Part of a small language model's weights: an embedding shortcut, 6502 steps.
Each number is 50 + 12 x the weight over its row's rms, rounded and kept within 0 to 99. Layers, rows and columns count from 0. The size before them is the row's rms in percent of the matrix's.

# up: layer 3 MLP up, 640x192, rms 0.0389, rows 70-105, columns 96-191
# down: layer 3 MLP down (transposed), 640x192, rms 0.0299, rows 70-105, columns 96-191
up70 028:54 44 44 44 48 39 73 65 57 44 60 51 51 52 79 36 55 50 67 67 50 55 54 30 47 38 57 53 45 46 55 68 64 64 71 55 63 37 45 43 46 55 61 45 60 51 52 44 43 49 60 64 25 53 33 57 49 34 58 87 42 42 64 67 53 46 64 53 53 49 33 34 68 42 43 30 51 70 29 38 51 48 52 56 60 39 66 34 47 36 36 32 45 58 43 46
down70 014:49 57 61 52 67 22 30 28 44 80 41 55 51 38 33 62 52 52 60 36 58 50 39 74 39 47 60 43 50 41 55 50 69 57 64 33 50 55 38 41 58 39 51 40 44 54 57 52 59 41 37 58 53 73 53 61 43 57 49 40 46 22 43 42 65 48 62 55 43 29 54 48 58 58 25 49 34 29 62 78 31 41 28 30 55 65 37 65 40 68 52 43 58 51 49 58
up71 029:72 44 64 52 28 31 60 54 32 45 48 46 53 53 57 37 81 48 40 50 64 38 35 34 47 38 56 64 31 53 50 49 60 55 52 45 57 53 44 53 51 53 20 74 32 25 64 48 59 40 43 49 48 64 48 50 44 48 73 15 48 52 50 26 46 52 58 54 49 59 64 54 57 36 59 55 42 35 61 69 50 65 46 27 63 47 55 44 39 48 49 48 31 54 60 63
down71 014:45 58 46 51 55 51 58 57 44 43 44 52 38 59 43 62 38 42 64 45 37 77 53 64 65 62 55 44 55 60 41 60 54 45 67 40 36 29 26 46 51 41 65 24 65 47 43 45 49 38 32 67 52 42 53 40 46 51 42 72 50 61 35 32 63 47 37 52 35 63 63 72 55 78 46 50 46 66 42 56 53 39 42 60 46 65 56 57 47 52 53 26 39 53 60 31
up72 048:45 53 38 43 48 62 44 53 58 68 58 56 62 51 50 45 42 55 62 60 61 58 60 41 51 48 54 55 49 56 65 57 56 58 50 44 65 52 56 68 38 37 50 56 47 48 36 49 24 57 46 70 40 52 19 50 60 57 53 76 48 53 53 61 56 32 63 35 44 52 49 31 57 26 65 51 60 62 41 42 52 63 49 85 60 43 43 24 45 41 60 39 48 56 58 52
down72 022:52 38 76 54 68 44 60 32 50 52 52 45 31 44 50 67 65 48 57 32 48 44 63 74 36 50 66 40 45 45 37 39 45 35 53 42 42 69 38 40 59 52 52 45 60 69 48 62 47 52 44 34 44 40 59 46 33 45 36 29 33 33 60 57 54 55 55 53 60 40 56 50 46 55 36 49 40 24 49 53 43 31 41 41 32 49 44 70 52 33 41 50 66 43 36 51
up73 033:54 50 53 58 43 51 76 60 31 43 64 51 52 56 60 49 61 67 41 76 52 53 57 39 57 39 62 56 34 35 55 48 66 61 59 52 57 43 33 49 35 71 61 63 37 31 53 42 37 38 66 40 43 56 48 47 24 50 60 80 55 46 81 60 43 50 55 57 49 68 47 53 62 61 48 27 36 69 33 58 33 43 39 71 73 50 64 49 50 54 28 56 47 50 49 35
down73 015:55 48 52 43 85 63 29 46 53 71 46 43 41 58 53 69 36 60 62 27 41 36 42 48 29 46 35 37 54 48 42 49 29 44 54 52 55 79 40 45 59 35 65 29 53 69 56 40 56 54 35 60 27 56 48 49 61 53 51 51 59 54 29 19 73 37 52 45 48 41 56 61 42 58 24 37 34 22 67 73 50 38 49 31 41 63 46 64 58 46 62 49 49 59 44 55
up74 030:41 46 57 59 35 63 49 49 39 32 46 44 36 42 55 70 52 55 59 59 28 60 62 53 73 57 74 38 44 43 44 43 45 60 35 54 47 59 37 45 72 34 60 61 50 51 65 13 46 51 56 48 64 40 51 47 41 71 60 43 60 70 46 49 56 49 33 60 42 45 51 71 36 71 47 43 44 27 61 57 34 22 57 38 62 52 43 59 53 58 40 55 43 47 49 49
down74 015:52 35 53 51 55 33 54 55 49 60 44 40 57 71 47 48 50 52 26 39 54 47 50 36 45 49 30 22 64 56 72 65 44 37 67 49 55 50 42 48 46 60 62 46 51 47 30 69 79 50 41 48 72 32 68 62 65 33 52 62 41 55 50 37 48 55 58 61 42 78 54 42 62 38 41 64 43 58 39 44 39 56 46 30 64 49 77 51 35 34 47 60 49 55 60 44
up75 244:36 42 50 41 39 62 48 37 62 51 56 67 42 59 73 44 54 50 39 46 52 24 47 68 63 53 65 45 36 58 35 50 12 52 76 42 58 62 35 49 69 41 66 52 31 43 55 54 19 42 46 46 63 41 61 53 52 43 69 74 62 30 51 42 53 71 63 72 50 63 57 46 60 48 64 42 46 43 34 37 64 70 55 56 62 54 38 50 51 50 37 45 61 61 49 54
down75 254:24 51 55 57 46 23 56 51 41 55 39 43 62 49 45 60 39 64 64 54 13 70 56 35 52 46 49 37 52 48 65 44 48 39 53 55 37 34 55 42 36 69 50 40 15 78 56 44 55 51 52 36 64 59 69 62 47 54 45 33 55 58 24 43 51 42 42 46 50 63 44 57 44 54 60 52 50 56 65 54 13 40 33 53 45 66 44 45 56 49 67 43 44 29 62 56
up76 030:41 61 51 43 45 51 16 46 44 62 47 52 47 54 44 51 62 58 34 30 53 74 65 54 55 56 24 52 73 61 43 57 42 62 45 36 46 60 50 56 72 39 46 64 55 64 49 52 68 52 29 51 44 37 48 63 46 67 35 23 56 42 45 28 53 49 68 49 53 50 57 41 51 57 48 78 50 30 65 63 62 59 57 47 39 49 34 40 20 48 46 53 45 48 72 67
down76 014:36 29 39 59 32 41 71 62 66 37 49 56 43 71 52 55 46 27 42 63 53 40 73 32 60 68 60 49 45 56 55 44 36 30 40 65 58 39 33 42 29 52 51 56 59 49 35 45 41 47 58 56 65 50 40 45 39 55 31 51 51 47 45 57 53 31 40 62 52 45 33 58 40 28 74 33 65 78 22 23 53 54 57 92 53 58 57 45 50 45 37 44 59 38 50 46
up77 255:35 48 48 28 24 45 67 34 52 64 69 49 39 37 41 52 55 52 27 39 34 41 60 55 54 50 57 29 47 53 52 48 36 42 58 39 70 83 34 42 51 51 44 62 35 31 51 56 41 63 58 68 54 54 47 58 44 44 62 50 72 41 49 44 42 44 54 67 70 60 73 41 41 47 61 57 55 58 31 59 65 39 37 54 51 45 32 41 35 72 20 36 51 42 61 52
down77 276:61 57 65 73 67 57 37 54 55 52 44 46 45 60 74 33 47 52 70 70 72 46 18 44 53 49 28 67 49 52 44 46 48 39 63 54 45 30 46 61 53 36 56 42 58 62 42 40 47 55 46 42 64 30 62 50 59 46 39 55 33 45 44 57 51 53 64 37 28 48 29 75 53 42 35 52 49 41 63 39 31 49 52 60 53 54 57 45 58 59 77 71 52 47 29 54
up78 034:25 65 42 43 41 49 23 46 66 55 56 45 63 44 42 66 51 59 45 42 47 71 55 69 48 38 30 46 54 41 55 34 40 43 29 45 47 65 51 64 57 25 49 67 47 45 36 44 48 57 40 52 46 45 38 47 45 50 32 44 61 44 48 52 51 33 54 35 44 46 46 46 54 58 59 65 49 37 60 66 68 60 48 63 61 54 35 32 28 50 74 63 58 49 79 51
down78 015:55 42 51 58 47 48 67 60 56 47 59 56 45 44 46 70 61 45 54 41 52 43 58 43 55 70 55 45 34 52 58 54 48 27 63 47 43 26 36 34 36 51 57 43 51 64 36 61 48 45 44 61 54 57 33 57 43 77 52 46 44 45 39 62 46 35 59 53 46 40 38 48 58 33 31 36 60 66 44 22 46 72 49 43 37 59 33 62 56 28 14 36 49 45 19 66
up79 267:35 63 62 51 59 53 52 44 44 58 62 50 49 65 59 74 76 78 52 69 44 34 45 56 48 45 65 49 48 75 35 54 51 39 62 54 43 33 45 55 52 23 66 45 48 62 64 46 41 63 61 67 78 39 50 42 30 57 29 52 31 56 44 31 45 54 50 65 65 54 45 59 55 20 43 48 50 63 45 68 42 63 47 69 42 53 35 33 35 30 49 44 31 40 49 57
down79 275:45 47 41 42 41 29 55 36 53 61 35 48 39 55 36 34 30 49 49 41 38 69 64 63 62 61 40 60 38 59 58 25 36 71 47 55 53 51 38 41 60 56 57 59 35 44 42 40 38 32 66 45 40 36 50 50 51 54 58 49 58 51 47 62 64 70 43 43 38 45 50 40 26 52 62 44 42 32 48 38 48 51 66 46 55 56 67 52 67 55 68 59 64 52 50 39
up80 033:56 56 59 54 64 53 57 60 71 41 42 41 51 37 41 67 45 67 44 50 46 39 42 53 37 27 47 50 40 27 47 45 51 25 42 67 56 70 68 50 28 55 35 50 44 48 55 52 40 35 50 32 62 69 56 35 52 42 35 32 52 64 51 59 36 68 39 43 35 47 27 50 33 65 50 47 57 64 55 38 65 48 57 39 45 48 52 60 60 52 70 59 60 42 63 48
down80 016:54 56 43 46 42 58 50 58 50 41 42 56 77 59 63 22 45 44 59 66 43 55 64 68 74 72 55 42 47 63 53 51 31 53 61 51 27 27 39 40 54 44 31 52 39 58 54 64 54 43 51 50 61 53 57 43 48 74 58 65 35 52 42 49 58 43 71 50 55 57 50 45 64 45 64 58 39 45 68 61 47 57 38 48 36 42 52 53 56 56 46 42 47 74 33 52
up81 045:46 55 48 51 44 43 25 69 74 62 65 55 64 52 48 46 53 49 50 36 51 81 52 73 38 52 22 42 56 44 44 62 39 49 54 47 54 60 49 55 46 40 25 52 49 51 54 59 55 68 50 48 58 54 29 41 51 43 40 39 38 51 46 55 62 38 55 28 49 41 59 51 39 37 49 57 52 75 65 25 71 61 50 58 40 57 44 33 42 52 46 47 76 55 55 59
down81 019:56 52 42 62 54 52 54 42 49 41 58 35 53 55 65 79 60 48 63 60 60 36 45 45 50 60 83 63 22 56 42 36 39 42 42 61 50 32 60 38 53 60 57 55 46 48 44 54 35 38 49 41 45 44 58 48 30 68 49 41 50 43 64 76 40 54 53 75 58 49 21 59 67 48 55 53 56 45 42 56 56 43 60 56 52 42 34 51 54 55 44 40 27 43 49 56
up82 040:22 53 54 35 44 38 56 36 32 43 62 59 59 50 61 44 61 59 41 59 71 39 35 45 54 56 29 55 51 42 52 43 39 58 54 33 38 47 30 48 51 50 53 64 31 50 50 42 71 42 54 52 27 36 59 33 41 49 51 42 49 36 54 34 44 65 71 52 61 58 72 48 70 60 56 59 48 65 35 67 39 50 45 23 51 46 52 55 32 49 29 76 47 57 64 49
down82 017:67 61 31 38 39 64 56 66 59 58 41 60 34 61 54 63 38 40 47 48 49 69 45 65 53 40 53 41 37 59 40 50 34 46 36 50 76 59 73 50 64 49 62 45 57 49 50 30 28 32 43 50 61 63 30 58 74 54 54 56 61 52 48 48 40 36 24 42 38 44 33 65 32 42 50 18 50 37 60 34 59 41 53 79 56 64 59 42 62 58 57 58 49 38 45 52
up83 242:66 63 73 43 41 59 52 29 42 41 48 62 46 20 45 52 42 52 48 58 47 43 61 49 56 53 47 51 55 47 29 81 36 52 58 61 62 56 42 57 55 43 53 45 44 68 32 47 44 60 61 38 44 52 54 72 64 40 34 61 43 28 56 52 60 60 55 66 32 65 67 46 35 41 35 63 59 61 47 61 46 34 60 36 68 28 40 45 58 46 51 53 55 51 33 56
down83 284:32 41 38 56 58 52 48 69 58 69 51 51 56 60 51 36 57 52 50 30 47 47 39 41 50 41 69 31 52 49 64 32 56 55 53 38 47 39 48 54 42 59 49 63 63 27 67 63 63 43 56 48 40 52 52 41 41 64 60 38 66 70 44 47 36 32 45 45 71 58 36 35 54 47 88 45 47 51 56 35 53 59 49 74 49 62 58 54 46 48 51 48 35 51 64 35
up84 079:53 71 46 51 52 44 72 43 32 37 37 51 42 67 53 43 69 40 48 64 45 46 57 32 51 59 40 57 48 66 61 58 68 40 40 45 42 57 56 52 70 57 64 58 48 37 60 34 62 52 41 70 54 30 64 43 46 66 57 26 48 52 46 51 32 47 38 65 38 61 56 63 61 37 41 59 44 33 33 84 58 46 55 32 58 47 54 52 48 56 44 55 42 60 46 38
down84 057:36 47 46 59 49 43 32 61 65 68 41 42 71 49 58 76 26 53 42 44 58 57 46 77 34 53 53 52 44 43 41 62 53 53 51 54 56 45 46 43 49 41 42 46 52 70 53 76 45 43 62 21 63 50 54 55 49 47 46 69 47 67 61 48 64 51 52 34 51 47 46 34 39 50 31 56 54 67 59 30 45 51 44 70 49 67 51 52 51 44 32 51 67 31 57 61
up85 037:47 61 46 30 55 46 23 64 78 60 51 65 52 62 42 56 59 49 77 35 40 58 50 61 46 39 30 44 61 43 46 59 45 43 52 34 26 58 70 48 47 25 46 33 45 55 55 57 35 37 36 60 45 42 44 51 64 38 35 47 59 35 43 56 35 44 48 58 33 54 44 35 56 53 43 65 64 38 67 29 71 40 54 70 35 35 54 42 38 52 32 49 56 49 61 53
down85 017:28 69 52 64 39 37 43 49 62 63 56 45 50 42 47 59 54 38 53 58 49 41 66 37 51 77 78 37 46 60 62 35 49 72 38 51 45 43 38 52 39 69 48 51 54 53 36 61 45 37 62 30 51 20 58 48 32 72 59 56 33 51 43 64 56 47 65 65 46 44 46 58 44 41 57 64 42 59 27 52 42 59 41 32 62 58 46 61 49 77 55 35 44 57 42 42
up86 026:57 44 61 68 31 50 49 47 66 40 67 45 37 18 51 62 61 34 71 49 36 66 60 50 47 53 59 53 41 30 37 42 47 59 37 42 71 60 45 45 59 32 33 60 57 52 44 21 52 56 61 38 65 54 37 38 54 51 61 59 41 67 52 66 63 50 34 39 48 37 45 76 30 58 66 64 54 33 46 63 56 44 44 45 83 61 27 51 61 52 52 58 35 47 41 67
down86 012:66 48 54 46 53 41 60 40 66 57 50 64 90 51 48 31 55 54 29 40 45 65 48 63 62 54 43 29 54 57 64 80 69 42 66 56 23 27 47 41 48 63 64 36 57 48 47 44 50 28 49 64 59 48 49 86 26 50 54 52 41 35 41 60 57 40 52 54 43 61 43 40 54 62 32 62 49 59 74 60 47 57 55 38 59 42 38 44 41 42 32 70 58 54 45 34
up87 025:62 51 63 52 59 64 41 55 29 56 59 52 64 44 40 35 59 36 37 57 43 62 77 58 42 36 49 60 84 60 50 55 53 63 61 54 69 28 46 46 22 87 51 58 63 61 42 53 35 66 38 27 53 23 66 58 43 47 57 64 64 32 58 43 44 68 61 44 61 59 50 43 61 50 46 51 50 56 41 37 39 46 50 65 47 54 53 45 48 42 30 36 56 66 41 40
down87 012:24 51 37 55 58 53 47 42 45 60 41 47 52 52 47 47 37 61 53 46 62 40 40 44 62 33 60 51 34 57 26 57 35 49 48 76 54 62 58 53 52 43 57 53 40 39 45 41 55 55 54 53 45 42 22 39 46 63 45 54 44 66 30 75 55 46 26 29 66 34 47 78 40 45 64 43 50 70 52 57 77 50 82 45 43 57 44 51 61 81 62 56 58 50 50 34
up88 230:46 57 63 34 49 45 51 47 25 70 37 71 45 59 64 48 53 27 51 35 24 35 47 57 54 61 77 56 57 52 34 48 25 51 67 56 56 66 31 38 51 58 54 48 28 48 45 52 45 43 34 47 67 33 58 23 48 54 38 56 48 29 32 62 41 47 48 79 45 51 54 67 45 30 61 37 46 42 62 71 50 54 50 61 53 51 51 43 62 62 57 38 59 37 34 71
down88 211:41 46 44 50 41 51 63 49 61 61 53 74 56 47 35 61 43 44 45 33 41 50 38 66 58 47 52 40 43 44 43 52 50 43 74 51 42 54 43 38 54 75 42 48 43 34 53 57 66 47 26 47 52 47 58 55 65 50 50 47 42 29 41 59 50 48 40 64 65 62 60 55 34 49 32 59 53 59 48 45 48 67 47 68 73 32 54 34 54 32 69 24 61 33 43 42
up89 219:54 46 62 42 60 31 28 68 40 57 46 67 47 44 63 63 54 70 48 54 57 49 36 45 63 46 62 43 59 90 46 59 50 50 71 64 47 62 39 56 50 45 45 63 45 46 61 36 58 36 76 22 54 38 27 36 16 67 36 58 40 48 40 35 38 47 64 55 72 43 53 54 32 27 44 66 46 50 46 67 36 66 38 47 42 50 52 51 37 54 46 50 52 54 47 65
down89 211:46 62 61 49 74 55 67 58 63 41 34 36 37 33 61 64 25 42 64 57 52 40 54 59 57 51 33 65 66 44 51 48 63 55 41 39 60 72 31 59 53 33 44 41 27 58 56 62 67 65 23 38 27 48 66 63 46 28 42 46 53 40 43 29 65 43 41 38 46 55 46 32 42 33 54 51 49 37 49 54 41 46 49 37 51 47 28 55 57 55 68 58 52 55 57 77
up90 254:46 46 50 36 40 56 15 21 61 54 55 49 44 55 52 46 51 47 45 49 19 37 52 43 56 62 51 43 47 66 59 50 34 49 52 72 43 40 60 42 27 61 47 66 34 34 33 71 40 43 72 53 52 49 35 47 35 50 47 57 29 58 63 29 54 52 56 55 45 48 52 44 50 52 33 54 46 39 20 52 53 43 43 45 33 69 42 68 51 48 47 52 63 55 45 60
down90 225:62 48 66 56 38 50 57 57 69 41 65 59 52 41 30 43 57 57 57 27 67 45 48 53 46 52 43 51 50 47 76 58 46 58 56 59 63 37 48 47 61 56 68 42 43 35 56 64 58 47 50 64 67 50 67 61 61 37 47 59 45 47 48 53 41 64 59 52 43 39 57 50 38 58 57 28 73 56 32 73 60 44 52 66 67 32 60 59 51 34 57 51 80 26 55 40
up91 021:48 68 57 37 59 57 52 54 64 51 41 53 51 42 50 59 52 29 35 66 35 40 80 48 49 36 68 48 74 62 77 58 50 42 38 46 60 50 72 42 55 57 48 56 71 58 25 47 31 59 54 37 54 51 62 70 53 62 53 62 47 36 52 56 57 66 42 43 57 55 30 38 44 65 60 64 44 23 37 55 58 51 53 75 75 71 47 49 61 47 56 48 35 69 57 54
down91 013:43 47 28 50 65 27 58 54 60 66 59 57 66 49 58 21 53 54 47 52 59 53 72 43 58 47 30 36 54 65 38 58 57 45 65 58 51 54 29 50 57 42 47 30 34 62 60 56 72 55 41 78 37 41 49 44 35 59 52 56 50 50 52 34 67 42 63 72 52 53 71 49 62 25 38 34 36 74 65 39 33 39 48 43 48 50 45 44 54 39 54 35 63 38 31 47
up92 024:11 75 53 33 47 60 52 39 55 60 50 67 33 40 34 55 45 69 38 50 34 32 36 41 63 46 35 71 46 46 47 49 46 59 54 50 27 65 28 61 27 28 51 59 54 49 38 33 60 41 50 61 29 57 40 62 47 63 43 43 53 64 58 34 56 57 53 51 49 55 45 46 50 52 63 57 40 61 71 56 48 27 48 53 58 33 62 50 42 57 45 56 54 34 78 66
down92 012:62 34 62 40 44 50 55 46 40 49 34 56 47 68 42 57 49 34 49 37 61 36 58 75 38 64 32 37 76 37 49 24 29 59 48 49 52 50 67 53 58 40 65 53 62 53 45 35 41 62 41 29 47 59 63 33 46 61 38 46 44 41 62 65 36 42 52 51 42 49 64 70 33 39 68 36 44 53 33 43 46 74 45 50 40 66 80 53 37 58 54 69 72 48 49 64
up93 030:28 57 55 41 63 43 41 60 74 64 54 64 44 62 42 58 42 35 56 43 44 45 31 47 44 57 34 40 63 62 60 73 39 56 54 47 29 67 70 42 76 44 39 28 62 60 57 73 53 65 44 53 38 56 80 62 55 40 28 44 40 37 40 47 38 38 52 40 68 41 36 19 37 47 50 53 51 39 52 43 48 63 41 48 30 44 36 44 46 60 23 45 56 57 36 57
down93 013:45 61 31 39 32 41 60 37 55 48 28 55 47 61 57 40 64 40 59 65 62 44 76 39 46 56 73 27 47 63 51 40 63 72 34 43 64 41 55 51 39 61 60 56 46 51 34 29 60 54 69 46 66 25 44 35 34 72 42 38 55 56 61 37 63 71 60 61 37 50 60 57 58 43 53 59 51 61 29 55 66 42 68 77 62 55 46 34 33 66 57 51 46 47 52 49
up94 032:68 59 42 48 34 53 33 42 18 49 54 52 56 39 47 39 62 59 28 50 55 70 81 68 49 39 54 48 51 56 51 37 54 62 37 39 73 39 37 57 31 61 53 78 58 55 37 54 56 59 46 51 54 29 43 60 38 55 74 61 53 43 63 45 74 62 43 44 46 54 53 54 65 46 48 55 54 56 41 64 49 51 70 63 59 63 51 32 46 45 71 50 48 62 68 45
down94 016:46 34 35 48 60 51 64 55 61 59 60 39 52 47 53 67 61 43 57 58 43 46 48 50 56 43 39 73 41 55 48 52 27 22 55 69 49 63 44 38 76 41 45 31 56 50 57 46 40 56 29 47 38 80 30 54 47 41 38 40 61 44 46 68 47 36 57 53 54 49 29 47 67 26 49 19 57 54 57 30 52 51 54 45 22 58 46 60 72 43 32 51 57 36 58 65
up95 290:47 51 65 46 49 54 52 41 53 53 40 63 37 54 54 56 80 58 29 56 39 57 55 49 70 67 60 46 54 84 31 53 25 46 79 59 62 52 45 42 54 37 64 72 58 44 38 42 33 56 63 47 56 33 22 47 47 55 20 54 46 58 61 58 40 38 47 64 52 42 65 49 65 54 76 47 64 54 46 39 46 43 51 51 32 56 51 47 49 54 50 54 36 53 35 58
down95 303:37 46 24 30 43 63 62 46 61 54 65 46 39 53 46 50 46 51 59 57 58 52 53 41 53 58 43 38 48 37 53 30 33 42 54 61 62 43 52 49 46 50 55 48 29 55 57 51 41 69 51 49 62 60 38 71 59 42 47 30 74 62 56 62 36 62 51 55 28 40 62 40 66 64 60 51 44 61 28 31 57 51 40 50 51 47 39 74 42 42 55 52 43 58 43 45
up96 033:42 80 53 41 65 60 24 54 71 56 62 47 62 27 54 87 52 49 49 48 31 44 55 59 52 42 42 50 52 50 42 51 58 57 37 44 40 76 53 57 45 42 57 58 38 43 55 35 57 41 67 51 67 45 45 37 57 59 30 42 56 40 51 52 61 47 29 48 34 49 41 25 56 66 52 67 37 47 66 43 61 30 46 67 59 59 49 52 41 64 65 57 55 37 71 52
down96 017:50 41 50 53 30 58 60 60 43 61 40 32 65 77 58 39 54 52 45 51 53 34 66 47 53 50 42 30 52 56 45 43 33 49 51 51 32 33 46 61 62 51 59 57 73 85 31 66 41 58 36 50 32 60 58 57 45 62 66 39 47 42 34 47 50 42 57 72 52 73 25 42 54 26 36 37 72 55 43 23 53 66 66 39 36 53 52 53 55 28 43 55 50 50 58 60
up97 030:44 71 39 53 49 69 47 46 63 42 51 61 44 50 54 59 48 44 73 44 28 50 63 54 53 44 52 51 36 54 59 50 56 49 44 49 47 54 22 32 48 49 52 49 45 39 53 54 55 60 47 71 61 40 40 59 48 65 31 35 59 48 48 70 73 49 46 56 35 38 46 54 47 67 40 58 40 43 76 30 72 04 29 75 66 42 55 57 65 52 60 33 62 53 43 50
down97 014:43 26 52 54 36 27 47 45 52 63 43 58 39 49 58 53 61 69 43 48 46 39 67 52 50 56 52 55 52 53 59 61 59 68 64 27 39 29 73 75 47 50 49 55 66 70 40 47 49 43 45 45 42 59 80 42 57 38 73 47 34 32 53 60 43 52 59 54 61 72 24 48 53 39 48 53 63 73 33 34 47 60 38 23 35 75 55 53 43 57 39 49 42 52 56 70
up98 037:47 61 46 34 50 56 18 42 58 57 40 70 35 31 46 56 67 20 50 26 44 51 70 67 62 53 43 52 65 76 44 47 39 52 26 30 40 49 62 52 50 15 52 36 65 68 33 60 47 52 41 59 48 37 48 82 79 62 55 56 60 55 39 41 71 51 37 51 39 54 58 35 53 47 69 65 60 23 63 57 65 37 55 61 58 57 49 35 54 29 52 45 39 56 52 67
down98 017:33 27 52 61 50 33 81 60 45 49 56 49 47 66 47 61 60 48 34 76 51 40 69 33 37 47 55 43 57 44 69 43 59 39 38 67 43 37 51 64 49 80 48 55 40 39 54 60 51 53 54 38 47 48 69 48 24 43 30 43 44 50 52 64 27 65 61 72 43 50 41 44 48 35 61 55 52 78 42 20 39 75 67 40 56 34 44 49 34 55 38 65 55 32 52 38
up99 025:80 38 49 69 43 32 36 37 31 72 66 31 45 41 51 48 52 57 41 34 47 60 63 56 55 52 54 49 58 34 24 48 42 53 51 36 67 50 50 51 56 53 30 69 70 64 39 60 55 52 52 21 60 54 46 55 48 60 53 46 29 61 37 50 60 41 73 57 61 56 61 72 60 38 36 67 59 36 53 58 54 64 63 42 54 67 61 47 29 45 75 44 34 31 49 57
down99 014:47 52 33 51 68 56 63 66 62 30 53 47 67 56 34 24 45 36 76 51 52 44 35 44 36 50 32 69 49 75 50 36 50 56 52 56 35 35 42 47 45 62 52 55 43 49 61 38 50 43 53 70 28 53 47 56 45 44 46 41 70 51 39 43 48 38 46 59 59 61 64 23 58 54 53 55 66 58 47 40 61 44 85 73 43 55 36 32 63 30 32 48 50 60 57 33
up100 029:56 47 44 46 40 61 78 42 38 56 41 41 56 49 54 46 63 50 40 57 60 52 59 38 45 45 57 72 41 49 43 52 74 55 62 47 74 43 50 67 25 54 47 51 42 42 38 26 53 16 38 45 50 47 35 49 54 44 71 55 57 61 53 30 44 63 43 57 40 64 41 42 55 34 59 38 50 58 42 58 43 57 70 39 50 60 55 27 42 33 50 63 48 43 59 59
down100 015:54 57 68 63 61 45 33 32 32 74 47 59 49 43 42 53 56 41 48 54 37 54 62 78 66 58 43 41 59 40 69 56 42 36 55 50 35 60 37 36 79 45 47 36 60 57 55 55 55 50 31 59 54 56 42 65 53 49 28 62 30 34 39 62 60 36 64 60 64 40 61 47 58 65 54 49 27 27 52 61 41 45 42 46 55 42 71 72 59 73 54 52 58 59 37 47
up101 032:50 52 63 40 35 41 69 39 45 38 63 37 51 23 60 48 59 57 48 64 60 23 45 43 56 47 56 56 38 46 45 38 57 46 56 59 60 42 44 52 30 49 61 56 51 49 33 32 51 27 75 50 45 53 43 38 61 53 70 73 49 68 53 56 66 62 47 54 54 49 50 54 59 61 62 43 47 57 30 59 40 37 56 43 66 62 71 64 62 30 66 68 32 44 50 59
down101 014:75 62 51 52 58 59 44 69 61 63 57 62 67 47 58 44 40 57 58 28 44 71 41 77 54 36 32 39 58 46 45 51 48 45 67 49 39 62 57 45 80 51 31 51 52 55 74 53 58 59 22 66 55 82 38 72 53 49 51 49 49 47 47 53 41 32 49 47 50 52 47 32 47 59 39 48 42 31 71 59 43 55 48 53 44 42 56 50 48 53 61 65 52 56 46 32
up102 030:34 54 56 47 48 39 22 52 61 67 62 56 71 51 52 53 45 51 45 50 47 47 38 52 43 54 36 57 52 47 52 50 32 75 31 42 32 54 44 49 58 27 34 65 36 53 46 55 56 65 35 56 47 49 50 50 39 57 41 28 48 31 43 35 62 39 61 42 53 42 67 48 57 56 57 78 40 45 68 60 65 61 34 68 57 36 40 38 22 75 58 47 46 57 72 53
down102 014:50 25 46 47 40 58 54 63 47 51 47 41 17 56 48 67 61 41 32 48 51 46 71 39 42 48 69 33 52 59 40 49 44 42 40 37 60 39 45 53 41 63 81 32 45 62 36 33 34 41 57 34 56 40 48 32 55 61 49 34 55 53 34 57 33 38 28 50 44 68 28 78 41 37 45 34 79 72 33 31 60 52 65 56 49 64 56 40 49 37 28 34 51 39 52 58
up103 025:59 55 43 46 70 58 51 69 37 53 55 50 60 57 70 37 48 58 43 57 60 64 51 34 55 31 54 54 67 58 56 54 65 69 68 71 62 45 41 50 23 74 55 49 48 52 73 41 39 65 52 58 46 39 56 51 40 37 54 57 63 42 63 60 39 46 61 38 53 54 44 17 62 40 34 41 45 72 45 41 34 45 50 66 33 40 65 34 54 54 30 24 67 56 55 39
down103 012:43 29 54 51 62 54 40 35 40 47 39 41 22 50 50 63 42 51 66 56 47 44 24 55 34 26 73 36 45 32 15 43 38 57 40 34 51 66 44 44 45 53 58 66 65 57 31 49 25 64 44 28 63 65 38 39 51 60 34 50 53 26 41 48 63 63 44 51 50 43 24 66 37 55 47 39 62 31 63 49 52 37 46 37 56 65 52 50 56 52 53 64 47 45 74 59
up104 023:41 45 69 45 43 43 78 40 64 51 50 69 57 53 37 39 78 18 53 72 51 42 34 51 45 63 56 51 45 62 49 55 50 55 49 35 46 46 56 42 51 34 46 48 40 30 57 57 76 37 53 50 38 47 76 51 57 41 49 33 46 47 47 33 33 60 31 49 57 60 61 54 42 38 53 43 35 55 30 67 35 51 31 30 58 37 56 60 62 75 30 43 48 65 33 43
down104 014:59 45 35 60 57 60 25 74 31 47 59 42 28 62 65 58 39 55 44 66 56 62 60 67 45 46 56 55 64 49 44 79 61 68 41 61 62 48 66 67 62 63 50 55 47 39 63 16 48 55 48 57 44 53 65 58 55 43 48 62 73 57 44 41 39 53 47 30 48 43 54 68 37 73 59 31 38 52 56 43 66 42 60 50 49 57 66 46 45 58 55 48 56 35 48 61
up105 032:60 61 56 57 43 43 38 56 60 58 66 37 71 23 48 60 57 67 32 50 39 56 55 65 43 49 40 55 45 33 41 49 54 52 29 52 51 62 39 66 38 39 19 75 44 28 42 32 57 59 62 41 77 58 31 43 51 54 35 34 40 50 50 44 67 38 40 37 43 34 51 63 39 46 65 65 46 67 75 41 62 51 47 61 74 67 43 44 45 74 70 72 57 50 69 47
down105 015:58 48 29 62 66 45 66 49 61 53 47 55 67 76 64 60 58 43 45 55 68 65 60 57 62 31 58 43 37 49 42 50 45 26 43 59 33 36 69 46 71 47 77 17 46 59 49 61 52 33 45 52 29 54 49 60 35 55 47 46 49 59 54 51 31 45 78 66 69 50 45 46 57 42 34 43 60 56 63 49 50 47 65 35 33 42 52 38 55 29 44 60 50 37 38 46